Each number is 500 + 25 x the weight over its row's rms, rounded and kept within 0 to 999. Layers, rows and columns count from 0. Numbers have three digits each. The size before them is the row's rms in percent of the matrix's.

# layer 11 MLP gate, 704x256, rms 0.145, rows 642-660, columns 0-255
099:505483459484499499523544486494495466482522517502539502509449475472529555536492497505473498479491540476468480484438491478487534487537505493490511534506516503513520512524482502457509485498492467509478493466488506498474491497524481498558473503565534524493520510498515466527537496438475475490544508461474491504565496536530524527512494476569501504509469493471518510520517503512550516473479491506514512485504518529453548465468488539491487484519496469533483487531506517492483503498474489513505527449473528513528465492484479493520487503458479530499531512472538481504511522500533495463487531505507525492473516518488506517457500526496455510517563512481483523484490462507509472550544520470551521494528523493530539494490527481525493542491494527493504537486507529509554469500485485
095:506501498546473509413502540519512443531552547493522515477511526481516474507507487521490554493486508475474540488488495481506454491459450486496472505493476486519519504533478487542513512470519476505542519477490492486508518501530465504477385469470494527479526499479473515565538475515541478467513517457468459523539535484459508536535499458517531468528524482473496497499498487491527500496544451497505494489503536503510495494459485481503502520491519492488480521477487510491481475515524537464513477514503516483508478521474512502524473487500509488491525490482499501493494512487496542529543489500466476490507534505521512512493491499473509491517485502521523469432478514488504538479473502500476485539504479465514524528517485488536513521489482454544493484497507522499502454517516504
102:471444506468467499492504486475497514484530502498540484486509495534447490517498476489465464524508517480505526468495465526480497490481508525533536478499499487501533569487505560526484527507487509480533517511508505484525539502525529512497537477531461487517504468487475521520512458504500523486475529486509509467513488481488489460502499506476529512483477500491511474507474491496510490522481494485535507491433507505512537525495507573500527496500505516505496500524522512510467535509507516485536458504452510515511490494518480505499485501462492506453543493516506514495448529549494531497519486496512444482532474443536470542485430527543484497512527502486527482484532499513522534547499524522560527484532503484514460484515505535506521518443496499495441487498505527529446451515464491
101:487522520544471509494508469549490480468520496513460435486509478513534493520508507453533499465534506465483479473490484539457546498473498504454487492506525502550475503498492474454502478484498477526514499476496553526479552521504519525460541527497483505485499502511454546504458512525488474501461494522450506464489482500489496544489516471511504480500515470476492515462491487514519489492510495493465510538523498477444493512490476520527514528522528485487525554501469523510453512519529505474511492501496502532503514497487482551512496477487499474518493464460494535507511457483467513584481516487467483533526513510460515520512477466528525497528516507494452535467455515472504498495502506553525459520492500465512505510499525527547470525467516523527469537478489491487520523506485487
099:522499489505538510459468503500453431537472462499483536471507471480558525491535509504478467532456533460521488494500495457500468497480525463556529524513494472491507440437554535522528475504504494493552504483465534533519486513504481493501496487504497515511521534479496504540512438476547515535496516493509510490536479462506488532508488496489537499460483518486482495482443477456473523527492509501506497503507525547459530498454518507527500534506471516500539485468500516532537499511502494525457504476496481476522517488509536480506489495492500505495514481509506499503499528470472508490488479461525504517467493518509521474516488487476490451494501507544550517532511535518473503469509510518522531501534485545522494509541523538466500541473500475484496504517476547488507545486512499
104:493492490458523491541496501562522479513451522535538495553544467500492527500501452437507508509491513487463490556489453495477470480517511508508478554484491484518502495513530542495460475487532509478521546472499518480510517465528507514504540500551459509523516511516508484502543506495450511501521517456480488510516512504488483489527482519477493519459503516457505496522499511560513523483469480514485474556484519485478498493446515509518537486487544482485501460476524517483459475510494524493518522488481492514535518478506487509485495522527492496458485502490512483520486530501530495509470487503505467488504479495607516486504491537469485525516528511494478464544555541522507527495504489512486548508482515484475489552507475500487507529466500542534469468514505505479486502505512509
092:506503441492505505474504533510480501502503551495524534490461464494464455537509503489468526512511496524526516518483534491521491505486506484501501525484494457494459457529522469515507483480504460494502495509500496484555522475527499466492480549512538478510499552520494524533488523512477488521492476481486513524536537517515482494489518532487536506511502508486488524494510461476504484536451515494485515510552476469509494485500521528540477518548496541443500495543527496467588526449518484490506492540515471496477494504518572542504506514487502499485496512498450491508511499558541493499526518517514505489535491484483529513534503473492475502470491474537513555490533462489512529496528477534526487483505492529500503493554535500505504518518493496550517504475515500524552498562455495
101:501502500484514512499486506484491540484481479499498481495502462494479475465494488513540506557512463535486524481513516481499522473512504509542499495524512500498458440484543504497470498521524524496517503457483487524482489539511492465493521488533490523490481517536539511495465522515522467503514469553520503539499567527454430490474475483454498553506532543485490482504497492551489524491528501494527483515493530508483525482486523448496497530524498514529493460517501509480495526507480508496485502511505482521470502506524451493553538518478521506491463524499467521495530569533493501506526438544512532496480506492498551513526450505452493521512494480472467491481505521474517511478501488502491463488452455509534576523446478497515477521474482493526483503507502486465507467505496475
097:536423530526522530501477511545483496471437482530477518499483506531514479498468474509523479522498490526501501535483471541507511489480497477473505466486549465548481494542529471515543506487538449493486491469521501475503501556492490528551507484514528527491458494496492512518537490478533510528517519490504486525531537543492504490534518511497497490496491476519508502485499522494528523482516490497500497501481548530508525500503524482481477504484554515512495562492486533459484446531530529462502533509490518493568524511475516451482454501471506457501542502481472512507542466486513536500538506486503495487473508488544520527515520479505484501503482487526486512516524494486552524468476516517477471490501465461499533484505476528524499452475479491510537506512447503500509483486451472
102:500493508485494499434511501498469507518481540466500536470529494499523517553555494508469528519493470496491544474504498484519493549501507465471518506487486496552507500457545480494517512476509519486486516488494476468523521536532475483498515509492495494482491499471485474505476476522471494467479459495480510551497514486442513479521458467475501535522477533495478496509519485509489516519457524516527466470480488490526537530528490507510511474554495483543516473460503464482497535485549479523532503552488492539500537486456502469506484482498481514503492532576472470475472512515493552478473502513525498494443494517514511510511555525499470535519502458487552494472526508497527511478488525517467498533506513504464489495490501511495525503530471513534517501500513534554429492514486469
105:519428531489475490468528495531491495522481496513486483474512513536493511464486494491519515522540528506531498531489487450476466549504482482549493490504500507578509514516475519479520485458491448490527534491484481500489497471540485501523489452510544530487504526465545464498479533493504497488504505499461503495456483522509482543524505517540543498501479503541498491526453533468478523472500539490496544485471488523472488546506515469537518518487542487461469421466458500507486484450485504513520524519538552482480466504500505500469530543476496505507468481504468437524520506495487501511467486492523528456513467490490507539487463472486536486502527519532486490513499489520487522491551482504505536481508491513486470513510489513483536509466488483509486492500494491500551498506511491
095:506540436555514502522476499510470509482495475514505495513490539509519546480485510483509421518490530480494502521497485470485491503484453513501493501474486447463478541518488498530507483489518516542498477539550542515520504532512492464508508493492551523530454485524471488481507494514502468534496487502542511520543474476471489544456494540516472483472479479475453480502485526456513499491496490541540501516462524495502489510445523486484511492525507460491522530515474467507531473490491494502483524513526504515541507491497527487460543534467481577538493454518481500468488505481494484463461509522501512545492491481514543496528473463539503520493485492524483517505529497531500498486471497494518510536514476501452494479488499506480503484523535493498492531446493544461526512515539491
098:487507485500519495477491438499469476563563519469473516477501452528541518539471444512495503509515484478491502507472491472458489453517498516479532489501515525518500527506535445504547469535561509485505539500508491535526516491528526504514476472477501475525486484540510535472512540552491517505474536495505485521519504521554498479516521453494514462512477464508486532512507491515456490543525563502495468546513519505497466467519510507493483506480538518456477502488499501509536493514486488532503502522528487483522470482472505530523515519485492538514470454479487519499521497512497466505462511506490498480481498539475482549482500516495492493541506469525525496504490465479536463505509483532493508492524504468526493470516532504486521564536508516538528524521530469466490532531519517
096:544478506484489499493498477535515549482477532525507498466517453482501470484509482483467516506503504548516524482517496489501492524500528520531512519476497505531504514469509537519494491490562472500527522489475487502489512478550504456422454481485550506518513495536488513486500507563509508526562495502508487494505498499513466517533505457477495500511502452560514491503494554499462512529507507524508471493486509489496513514522479513478535461500497506507504470495506512472504497519508531503532489492510463538507502451536518453483470458517464464512546484529501496527495463472517538466465482511505485479490484500484484523471491515508468445492509501554523479541492500483517469469516526506524533467529505455509526489521504532506505504479493493517507501450573472477504428498534460
104:498528531556529509518478486508504467486540526482495524555514504525489475526561501450507533509529502506517493523530512515429467485478503528475474488502492503514511502478511487532470472494529486523491484476475485508525505463500514471522483521521475507502495553469489553513506538482477517531524482495447451465526500478455523498506508528542475507496479408572496527481471499488468498487552510494518461484461493504492454482493523505515503509504476500501509492529538551485472531476491528505477447469548531515520454518530512506543464514496469500466523466508530527482499527480482496475502477494525498526495496483492530490535555488504479501496472483514510538503509502462483507471548505471490494481520505486496461499524502482509488500477478483481494513469503508500544481529517499
101:499439480482490552481434464501504483466526473476480482503464522563500449483540479529535441495519487515482536481495534495513541495472481490491546487543468516476499497476548519465533474464513529505501458503484495508547477522456472480479461515458503521541547523537460507461515514496489499533502505496483500470539502475505483515523503488513509485502516503503499506525555542522518495487489551535489529531487502504507479520497513501483480487490506518480457494532531529552474529477497539468531518531511505475505494518502505489483451481506467490480509486483498487488467498495519498487479502508494496494507517491500490515515448493526439472501498481524468495463496534517512531516511492499472505484531453471428534528491454547487486513514486507507494503493510470543484488496493471
094:476516486500487464515491505495507478518450476538505467477491511503551565506483510511476546529476497532505486479545554522498573511528540500488525520518550490465513529484483483485489484491514497486483486484492498527544506524517527514540444506478469496497504473507512497493486472496431505519493487476479491511523540502464541503498472547509462481521522476515486503484495508473513482529474507488475505517532494544502533524489430504502497521514439525540519454472491470505530486441458506487475489480559493516512471516548482499500496481514489524503509522501467468504465493503525468476487485493518476496460518479489490448477460513477506528503488490505503499503507506508462555516488471491526500513501519505497506494511464531521529520455492541515498475518470514528517511438530540
104:531490479492545553467472472490512511495454527520528458547469509456531496436481522459501458540512560467499523495486463481511484508494484498505495530442533522510477474488423482481507479515482514495488550521459491497509465482527589484500455498519508454512535497506524501496519490479534503484499447481495513512484520511524526478469451559468504513448492437504498462481458481514482501496523488485486491471521490493511459489536506468471519512502506504499516454531514472513454472493500526514486502521502493527442478478491524548523501529487479476504530499503538495516483536502491508504498510519475509500497507493478513495515488502504499484498537549506489500490536488502516522499481503524497530496492474484483513503511509483505487474469491469491477482506512443531538522509516487
103:461504531463503512505492493483520580459490556500538472594504496507474484498501503514524486505480499512509474518480483443496523530436488499501517509499483520494500483483483503497470488499516511481507513506475494509497512534509476511487483497499508506451484460478546532525497523483488549516535461475489510491441473541463476532505525493489498529491514519507474457501506493513527454510518536525494469507491493508490530488528446546505465518499466523483476479555495508486483517516514515529515512491540467456462509507536453523510526540486509474487517511518500466487484491522512463515490448500512528507478489494478488495453513499501534528482475526503512491544505492493493506472468503549460487544477473503507556538547483464495489530476548501501475470481540475510490512481488506
# layer 11 MLP up, 704x256, rms 0.155, rows 642-659, columns 0-255
099:490468499516489462499545472458533502497499487494536504506515533535549504498464496493523502529550485529503516477491535512456510460517444526474522502476519500500470467504499482470464470527510422569499500499536496539520515551522449523515534479526495506546456469503488525476545528515471504484485472490486492473528530471519517526512489519487493493509472514521536496521526513490522489487515496488483460524488560482479516480475516536513553467503509483528479532537546499459529515485518495504516514495473468530505532499509529537493499484486506486477505466496509533520497503487470466490479518492530507480500512473483533457515504540479463505496548485497529510472525475544558457495519501484489427503518489485482522492495498493524559505495531515499497509508484480511520503506508468
097:493452519488473483540501487508471500480523491502521460485456512482489509490535496487453481474519507485528502509491506494449521469513464541496499430497479490496491511516518483491458478482467533523502483463467511452514476513507472505503475487482479472505520447505478501470504497453509496480507505562508466495516555530506485483478474524543465479514492471468507476498481481505499501502526482492500517482484535544489461494516522491506497506473490521449468521501498478498486507509508509464512531483492517470468491505500508479511456541511559487489488453474490481449479490462494495485553469514507482497473503513494494549472486530539488467482487451509513545530491563446539488548460509533518511493501522487489545516521493496460490494496473488533503472536436557498486500494464502
102:510492538499493496496522466504532518513542508501497498539515467493482424484484575556455471482457524552513527467470463472513480495496520479500469527494503551497517489514515512456510513531498516523470531519471489484492459482484504516506507540452463513492502477507520500506505498449507523514518531475482528517481476495520513535514520502502475514465501469497524539493517497463468494504491506518459549478485491507526485495497498506482448480473487476460534527513486466481486474522497527498476497512527490536521474493510518524459480514450500466484466496470491474464483503477492501472506469519489488454472474477499516497500501537517514456497491519499546473502513503472547530503514477524498518532486499543451506500498519493470524529539485556476483480412482474527523532506492491
097:505476476475512509510455541479470480461487487502538522431481490476505488481503493501499504519482505516498479508535520509494533506459532497510517485521551492505480518489499509473506450500509495467532511487480523453486490492517458525498463517504529484518527538435524476526457510479524473487513482477475472490535494499505503477509524570489507481489510516471517530527505463419479462517507529515472478519492499510465480507461480540474504509522542483525483478528480499478495527497506429519510524471516513518476469521492510486502534479544497449487500469479468472524519554509485466463509477511497445470547540462498531494526474524534468488525487485481525483501513509513501510480498533510477494499488495496486501514496508508488506506547455452534533490533476565484534482484501514
093:512509513487515471510475477505491556491490508505484501492510493486516489535482523535502525523508518500515512506468560513506484502485501485468517524479509507482470478496509499510478556543509505497509501528477532510547511478490481480502511507487522495514466484481515500503518547563510503462546500544496499525451505496479473538464532461511498516474527527492498482477543499485527461512519474466562459498517434482516480443526530524507525483490503507526484459471483477473530549487502491485504473451523509527533504536481513489514474499488499456510503445500520527488486497479480443467524471483502499511521526492456520494515519544505497466482497515484491510531515467539504471496443500469527518514460459496463472547466496520466507460486472501512528424512480486520484489451510482
110:492486506463545520523514550478538466506456497470518499535546501499523504526510524478530486478519533505560494502516472491493499492529525526470527494488498462520528502477415525487485509520523525541495527550496519484546472522442519507549515503505482533514488528514457546540527541523469517548515522502482537506496506508472505490451506511532526545506481496489510495506505507500556507486482465508473483477479471525502487481492563471514510506476527493524468524531501536500487516503497493488507520509450498500487498519504470502512544500502519479465501511500490477515526528518523504521504483506508490507461503503546472450471501488500473534519465456471491486480517496497484493497466526480477547497482469491469483542523521502532513514538538491544543487546527512484511453500531533
102:473462478497508504501476526483470460507506502477511519494494478502426472530504511500464499521548452531557508511544486520509472526528553440497467491511506505477522452502512489521501470489486502469525533490505474490539492474496495469425525544566501493500521535477488497494499498542511453484471467496489484462553505501487490543502486497492534511501502478507513524504524439495490484486516498506505493516526518494494516488509506537534502512501508524454479500509524492474513513491532481503517542532519496458492487533538493529485494474471506505487502515488453492497521506570519500488511511521464460511516476494543524498493467481434470520480496494474511576520465530523476499499521544539535501471491483516530483483520515503525513507491481503524481530472543493468526481494484526
100:546493516500519481517519481512511501487489496458490550488505526535489510473500520526507456493466462498516532518485507492529519521483501488502528536501515526511551511511509523496506462487436454448525479512512496491512494483493495490524461504465535511494498467466491481529508539490461492529493474497505466530488522503464488479481475502525459508503522505586525456486483466460519495510497502492479476473500501517506469428498502527496461437513502572488510492505508511460515482482523487435521474467530443486510512508453521511526503519503467499505518479494498501521474502544485513466483514511485505494512518526495499501513504476506531466539534517512505489488536505471478513501471524473520528446478525423529491535542514517513493480494496483485465483548493514488474514549491528
093:507516498490498509470539510569452546517493473479519545453477506524537504490478517495515478490484518490485519488517484489561491543519438466545491504516522508551481525499510485479516513520517492503517543506504508527464519478487511465517494504555459516537485520486482517517497523504506486470528512491523449549577487520512471494501489492505474476446550485505552474521512530494512503536485500483543487517502533496520476506487463498475467487473508539508484563523483501548504530514461499509522512531514477520493502493494478537506471470504479529475522473463492522513489495522501503504465479499503483519515510507497473507499508470518505506506447506511523529460526489521526472490498524497520473541515519501546487513485554502533510410538501492471494505495526489463473504511478510
100:477532487529454529548526482496448490466489470508440510508491442484415510478514499479476456508466457565502465525514481481504448448534495503515519507486501508454546481558518455453518550469507496481528499512483507507494493522501475494526493529497505466483476505500527505462489500503486498510489501515489478470501484467537485507502481515496498488525531506534498520516493517520511492514483523499490506532490473542496505480485513510476523515514497511511501500474496556490503478536537502483545491514479507503520538488527477463458463483491515477502483497479541504460489492457489489544453473470495488512493504471501487533521509513481485495508521489495545474502498502500493491523484495496540465504529487471474444483517477523469422486502512495483475475491465461570517493524510513
100:479489515503523500460484518500544471509478492522479511484481495477471526524516500499472519493511528520450482516533512473503507517492469472534481498491514498486492460530462492479516485475498464453541468481506489509492510519525532507532503533497561506503488455522525444508519491536492519487509534520482466495459513502500507503518480468514503491514498534491561495468479481516507497469514481531479488488516515527549472500528517468507554527450543501484486477471441517489439487540514501499465502510479469517511493515493492509466515535452473488474492519479512472503456475493471505464510513560505528476483500481493525515498433549459477537495449493504507465466489488501500504505509516468532550551494439455497523474536480495544488469494456525502481483507501517517485524501480499
098:475491468475492517522528528507453516466467468524516502497423509488485498475488491484482494473490498505486495478508522472496466515451485458448521493510442415490486535491482494505491529511503492507471537472503509474490503515540446516500478444472526502494479493496480499494510537476496480517461474535530501495435526463492538514525519478528517485473493502538489522488501516468511503545494506506492508511542504508464447509541528495543461526443477503461497501507500511494507526468494508493503522482490503528517485488502501520491470458481515492532491474507519446465491521467523495443477536513528477499485510480475501485515506512468497515510490461503483509552511509494491501482485488495511487492494526496517473504462494559494463465452481476500542482500499461516474460495572523
107:470500492497532514491460500461476463525492503496500547546521492512489494450506469488518500472520501458484453540452532528468523514485537502528494530503531493534504522451502496488472498493531470510511540482475517511521512480505490517457532496486482531519478479504491483532481522509453472496494572484440504511527518501495511513519507520488520500504489513480512516480544482509508468510517541558494526487453486537567505501470504505516496475483473499506474509498508499511494463532469528536486484458478496463497545542534526456493449457533512499516513511473502506474470512510509475492473476480508532475504506486490490487472536476479527496514516495481511499456481513500492462557500503465557537505510541515538513555470530474506506535493542490461485491513515496540501475456474487
099:493492488465535511514456459491510497540500526461493518487523471534533479510505564492509552528481512465495549459457469462516510482528480509540481529508482490487511529481520511519504519483490524523497539469496501526466471519470459493517499473492516495518484520476493505456497455498495492463471518472502496481500492519529498516611424488471528500493538484495479485504476471510504482527498521497479508516538549466489499498460488488535520519517494550456527506490522455514547501515459504469482446480481518515496509486483503486515506559503531506514490515514511515523507497506482469476458527498504487472467504532503509534452507502443515504494496480482513460500527497461517490515474452510475501488459510509490490478519488530514499470519466545479535484481490524476508484515499515
117:519496501513531502490515476486482491504458532475475515469531515471505490523455477485493502547492476522496513527532512502464479482512456531485529543463475514513488501491493475486492488526487516505469498496491516511524520496478469471568499507508482521505536506479497554536497496497520513511546516543497474465493509478459502518551474527522440509534484464574489528484504547490479517504529510490543489450476486528503549498486479503493483555521540515505482543555466516481491523482505528511484517516480526552506512490514516456500459485473538498449517531512531531491532456498488473467506485512566497491509514504528510493498518486509528445463488513503552523533537517486507520501508525498478496445526508486514485500507512488488482481515481476468486458495506567499517491509505482
105:551496489471471487516521494497494531536553550489516542518501496519520512453490508464519495505524497482500515511485501524528491524537498456505518483468480493512479518496542529519504485485491454486468428511466540531534469489484499513525547479446498485535505502508494509509463520484502490491511537514508464513462507470472512466509498518482527496512497528503525483460492459461517466536550499493499443540466491484497528493529525486502506494479537474542499532497501517513484501476501486494473506485498502544494486478511491495505517495538482487498522508473483517503528479466507475446500533569483448515459495486555490466517460475508484456501534513548457509524512478486518505495513493533549492484506525521567486501516505510476514497536448530504502500532496476510560493483484465
098:553496545539524469519543500553512513493481520503477516517520516507485492471484493479508503513522505467495506535519476522552511454499483518499477503453491491457511500549488537482451490538518539504494491526504537484497506487461537455509509545486475498507529495498499526512507470459515532515552516482523481512522496509484497494484534496491550491491497507424527527503491527495531525466527500524492501472523501489497476503489485528481526495493502517527496534505504532549484531444498499510516509567489480497533533504525483523482478524519501541570471523469486492502451525484515535492505528478484471495452489485466518546544516519508520508521493465505515493510498529538463489500541523488503502507453504503498495466495503561510490499451448475502512483437465506476506528503495489
102:488523525499476496503527477520513521484491444501484516468530502526481476476516530505519565489579494510545515464497492510503509512498426508507520548503520503509496488444549556542529514533493552501480525499482512492501489463489491479504472467479517536512527550506574482503489496561528491450517515523489490518496504522491471480515457519481501491502526512509489501474516540480525479465513485479521455487496512472514531486524487528446514483499504477487488530526514473490485523529469529464496495537546528490489500490477503520447460514498514478520536458528514507482498495504506466534540508515502484501545477509446501527506515498474518482510483493519513512485504467556506536547481505498532468485508446530485472493492493533493479515487501512502519498476480496530497475505505460
# layer 11 MLP down (transposed), 704x256, rms 0.131, rows 642-659, columns 0-255
097:462468503521494518480456472487509474511519493488515541503497479479468523491495504477507477442492509520475486496548520493462468442478460484481505503485503493558520472521542501474515547490492502522469488494488475501540494550526477542418509494505531494505483489493509487508514499545489515506549518457507480529466488515473498490504475528517513518461507508521506521501483461501489479459521479474516503512486524496459510477493474434506508502474497528544492528486470484476491510511525460540477495508451514549475436521488479503503495476505476498511544495473523507502512528516507474467485550482499473500460518511458526472496513549523523506491464488487551464495468465494509433556531513504500502519472486490500497525484472495487504526473471510529478533516483473455503519466492516
103:535472472522482494515485508466532470483482499557542494482476517537481480506485489524492507510486496518510487505518523517508480512519464465456551491506467493533516506525498499532466560555478491471498468496486523515548503518516465509532482504493519464548493447461533464492512493538474507466541438470483489547478491477519473462499482533513511496526449520504467492518506487496448442473510514515507532484445484524500522475485501461468483506484525509507470464485492477474481497450486528489477472529490515508506486477496483505486522522530537478506547485496497490503500502493496483499506527487528522540508477511506549517502476514476506488512486499527508534541485458505488445536482465491488552515464510481475495556492501471500481460535547483494523499483514498516500508532518451
102:500498488553531542505491493521469483509474460486502483517493461502521470553494490491465498519505496518500497564471518483510544489507456479494530472548539482531537451454491457474510440497515507511499489550468486480536501517498439509517514462514525506492472512487462465487469502528513481496496492499492546478537494506441476528500497504525475518497449507521461490475514524546506516493497533485486519473472502479494502466506502498485494469490511534546530518517511496526484512448519475486511446476492457495533491500489485492504477517481491485487498504483531498512517535553484505528528564487495512486541480474493478496482457473469502466507474520521472503512536481487485549496498457534523474526557498514500515518522488478501466447521526503483540526479491494511496460507508464
098:538461511505547517539496505501532507522491507484487503498532527545479488447502476488520480473523537488488497469506489508517519493534488536480525493473503520520485493525503522521501477532484491505446525517496524531545479501464523462533519481504448504439511473577513562527509477505477503507462522488486511515470457528471561497472485516498469493546473479544514493487529512504486486497486529541533517489504498489490531475522497513493492498505481521518532492511530506519510443539487535481522516526442539520491518517491517490515503459523507495539494515497492531486520480503505497494451514483522479496500479494550508464524491460486502497456503520487539473504483477493492483459489474513505550516500554475493510502518528510496485477538525550472487445463495422511513513504515500
096:516523510551477533466518510500498506483480511473477515519490476474538479506479525537479468519518482500488506498517514503489488516490508483446511461486494498510498507520463492513516549489494487511499510533523527444435532478516530469539465501477525520484514519505528537487537507488477470450492477526496496461473533503505488514494513492490526513468543478496523510507528544560531475455515549508514493513507501526489505498486504492478489509518492527497486486500488467493467496462509518505555446530425507477499474498448502514512498500549471465521513516477458520468510528524515467527494542544518484490502489497481496515506432504459473548509529510480492477504510517493512511560525544481540496450504540479489562509504458477456496494490515522470479507529510469494506520529498485
103:517474499514497519502525503444538522488482465513469493479512535495523518470509515517472509465497502518509518495502492510530491545518465462511507483464497484473485503519495509514501488503489484457473502536487466513499549534537536475497501525487453442518534473537544473480511544467468425487472450477468555501516476540478500528492500458512484501489485490520508482504476542487482526558498472507552487516490496566544464510508523514508487510497520524466466488493490489495486461476524509515476484512487490480513506524532554517545512474482499468492477445500495465515500486494514501519463504503468456491523517481447524521467478503496506537496516507480508516496477500490485508534498478512560510497570528483485508495523511506496493500500500505458517490517476498541557498450523471
080:482497486482500511514538500445495484486473480519482490516508425513472499487498478510514494486495466516489462505497468507524537491522469540512478469529496522491525515451529507539481496524530524512504501543507490495466492519505508497323489479466506525503504475501482491486484452495564517493508487514510541473452486485491525518507480507460460492518496477494505502509485531511489559461512511530514498506491525528510492506510527501514516502497504506481470511487518505513468492541496480516521488492490490513487494476514454468526479475490539466538488473479506484529470533497494463515511493485455506533514563497469452500466507537480496521522499500479477466489483519479499470501485508533475481466490509516495528515456522494510481501469520524459506494485500501515513510522521490
099:489520481487517527488519493500501486478482529532506487531525517510455522476529562450469466513505533518452514502492503492504554480535500523448452479524507516537484499488466465514531550475519525514550450532479470513501536520513502519504537514447486483513491467473512547492503469480528505510483522470486481443512474497516525491504518526555497441503470506501529536533502543481488563503518476478490567489481495464491479521505466494517470505505481512463534495455513513536492489491515497466458489474473525501537488502526536507496505475515497467537525463473466446492482503502485478497479521498510512500471491513518492530467490517475481501504461532521479482527482492492519470537485477525495499504512468494484485460517477528465482545537511473460501487488487480516506506468500492
095:437492538507513516513474494473487498451487547518460482516516512511461532492502503493530544527529516487513474495514505532515477524500469502482474533497500530491543483499452480529518498517480539457469482476494530462480490508499510542520496490486517516481537489516496510451507459489520496461473494519519471485430501546483523482447503512486542497488493514501472501453474471526499518517480508487490530502489493487462466477519511497507518517491501497471507489520554485527543496472540522493507467488437509468478500526520526520453479517523460491482485489504468507429473515492493487510526479493510496488490457493494506494473485520480510469510485497524475493486507561518472555521480502499464492514460518517499540501498432429482533516506484465543498495510495472495480473510535549
098:503495522488511510516459518502539476486490518501548532455497532519514493487507511515493534464515470464514494547521524430508482530491490504480506460507471532520509490475468537509467490508530492473511524482536530525509499486496479463550507478505500499483523524501488539511493483517530522469478494551550527452491507492496497528462520480477476486517557513497515502512502487547489515504513543507505554511506511508482450480484508534503510463480498474474501570481510525471496506500517486464449504490486536495516508481476509473508463541517540501536524492465511468534485512502498509481494488517518483455478492486481500496462424509530474501493436467490517487474541498482556494500559466479521498490540514514515531473511517454509508484553476530462464503493504512485506484530509529
102:457484499460488506491520505527497516496489467452506463524495472529491507480523486516498526437484491482519474505445483494510513503500489563497488496489493484512470499541511498511499504488489504467521516470486495481527479518503492499481461507502439473518505562493528498525481524482522514550509504515491500499528536495496455500465484500528518524520497511515512534467498473522487491506489497510486520475505478513499521515463536485506494525543493473515502517559461482487495523513505538512524485511539448577535566467524488517508473448492502502507495516546502430522518509570487506495469452484451494540481493494499514503521539519468462562480524551466505474496528519493511514549501469521511461474526501516511506499501492477511506513540504508507456499502547515509517503541485528
099:571481497536499555506506469503520528460494509505469497481501521481481471469488567476538459537482501502491504493471504517500533507508510527507450485520492484485524482511496518540474524529479504464489486519541490489509482512496466500447547495517527490524507484491480466482535512512487495501476540510505540548476507474465462489533484493484490508456531462492509539472443470528509528513512483502518500512546495513499448516459489516529494513506473479545490462439495493531485516490478474494456510499515500493521458446495555498503502499474502537499521493473509497455516523435502503492529508530497509492466486521517541539512461509488516533491512498516511589508508476477494502455513513476491505540529501503480470472502479534472502480532529478477471480484483499482493512473499496
102:462485528537478553476495538509498526495498495521499516517490538525499499510513506499513494498489511542475490466476476500504497523498507494516466493500474555495485509493432455539506500481491481503475499478544529464502510509456519496462470484481577488467472484535490505525474500503526485514479575519529471528494507497512491477472522497454532537514508506451531487481520509542516516508543489475497527483461496499503498441487539494476490494532500516486518558497496486517467449507517514476494515469501462479527496498466496490443539492492536516510539511455519550513536470488557496533494525483501478497484505450541505466503484487460477514479507515482507471511489523528522501497519501493494490533539476514523522522508478437505465479531475493455462485500478529480498481501496464
098:517467502476514510480519547512527508508480519463504490500550486545432537509519510482505508459473503515502497503503473460479504510485513470496474459453461505455487496497529485495522478496504494550501520452501500478509471489514448499468482510504487483499498545524536525474485477529524521500485510507540508494531493479492517465461481510474501548510542516491488480490474475495505512498500503485466478520521495494487489521537510495483518488540444456551498490531456507533510491527451474505510498533469515495536487486510504464514472488522524537508515502489455490512492512500545513517468487520528470488475541452514452472487498479500493517519509501549536453476515513447468470464495533472493538483499553495506507522503489460547448509500509476557578477501502485486498500513508478
105:484515508521553497513489515484517467499528508555492514487507496478510524509483462503510509505527547474489479499517479522499530507541509533520495509515506534526504451500460500483533513500486506543478499509486510504511519485485529490499488550512517514536543494487497475534455494489513482522492542508502504495481513482496473474545491497499529511559482463522503512453528533479476483543511452502541534500506515563501506505469501509480478462508453498494477520472497473532513551477527473492491473451499468553484480507525535477521507496549500480492509511497544482476497409496495496431491502507522427478477538496535527516482512474532482476476501516489495526484490490491552475480513538522541519480530508468478515496499492486447507489498498528480456488483480498545513525522491460
103:450516459492494491496497481517492532538463498464507477489487459503490468536565535518489500487522510456485496521504455486496514518545535516543470517538542447489509490417502467451471484518517508502501508521530541486513537483538517494486493479565484525497501458480490516492522499502545531535491497495475524484498508574497489523540522515534521470498486477474493508513499539526478459474541502520474530482510521480547507514457513500510512505516466496562468516485466468512538499497543502506498491485463475505536507508492501486503494501487508492488495506523526534474500510502491504510522506501468505460517499511504538511483496572493547474519515527492507505498492520530488480472490490486465501476509523499484534533510485477514487498491533505493478495465549531494478490560543461
096:526510480446490508478467533516451516479501487537505528501516462527523482531459493506471456496493511494514485519502515499498446484515449491503499462507511495552480502474530500475476515514504474502510474484542456480482485498483501450493512523539541483487501535496507473487490501503456504493484483524491473493505561504496504492487517493491476471493477491476458509476488453519459480479483490511519526491489540485521501490496529554529503507473515549493524454480515491548518505497484512488487513471481544489476534458464498535481527462503504462546499449481527496482516511443525472482499505493518534501515501461484514517533505501485509465445465492504498482484498470497481516488521493519437502530578470538548478449516521504495475541499486455447485538503472522490519500518484502
102:508509491517542479520516509510525494517507541477488457456530486486482475528502537500483513527497509465485463481508479494498472514530507523564537495521484485433481521510487537516517502449445530517487456493497445458499488503527518530486516511488482470520510496483489468534487482512493502508530559511483523508478478410521491506467537512543504495506467524529517500503473482482513482554530472490506462491521484508471472514517524510504503471501502491496529507499490495495509528493542491498479502494493487495493533485572483513486543482475484501508492530488510517514510511500470497505514496453507450502571521538517512497492509474522490524497534464551545557478541509505464521493488534497484513517513529499482510565485507476514454479456511527518481461498486522495510494452482490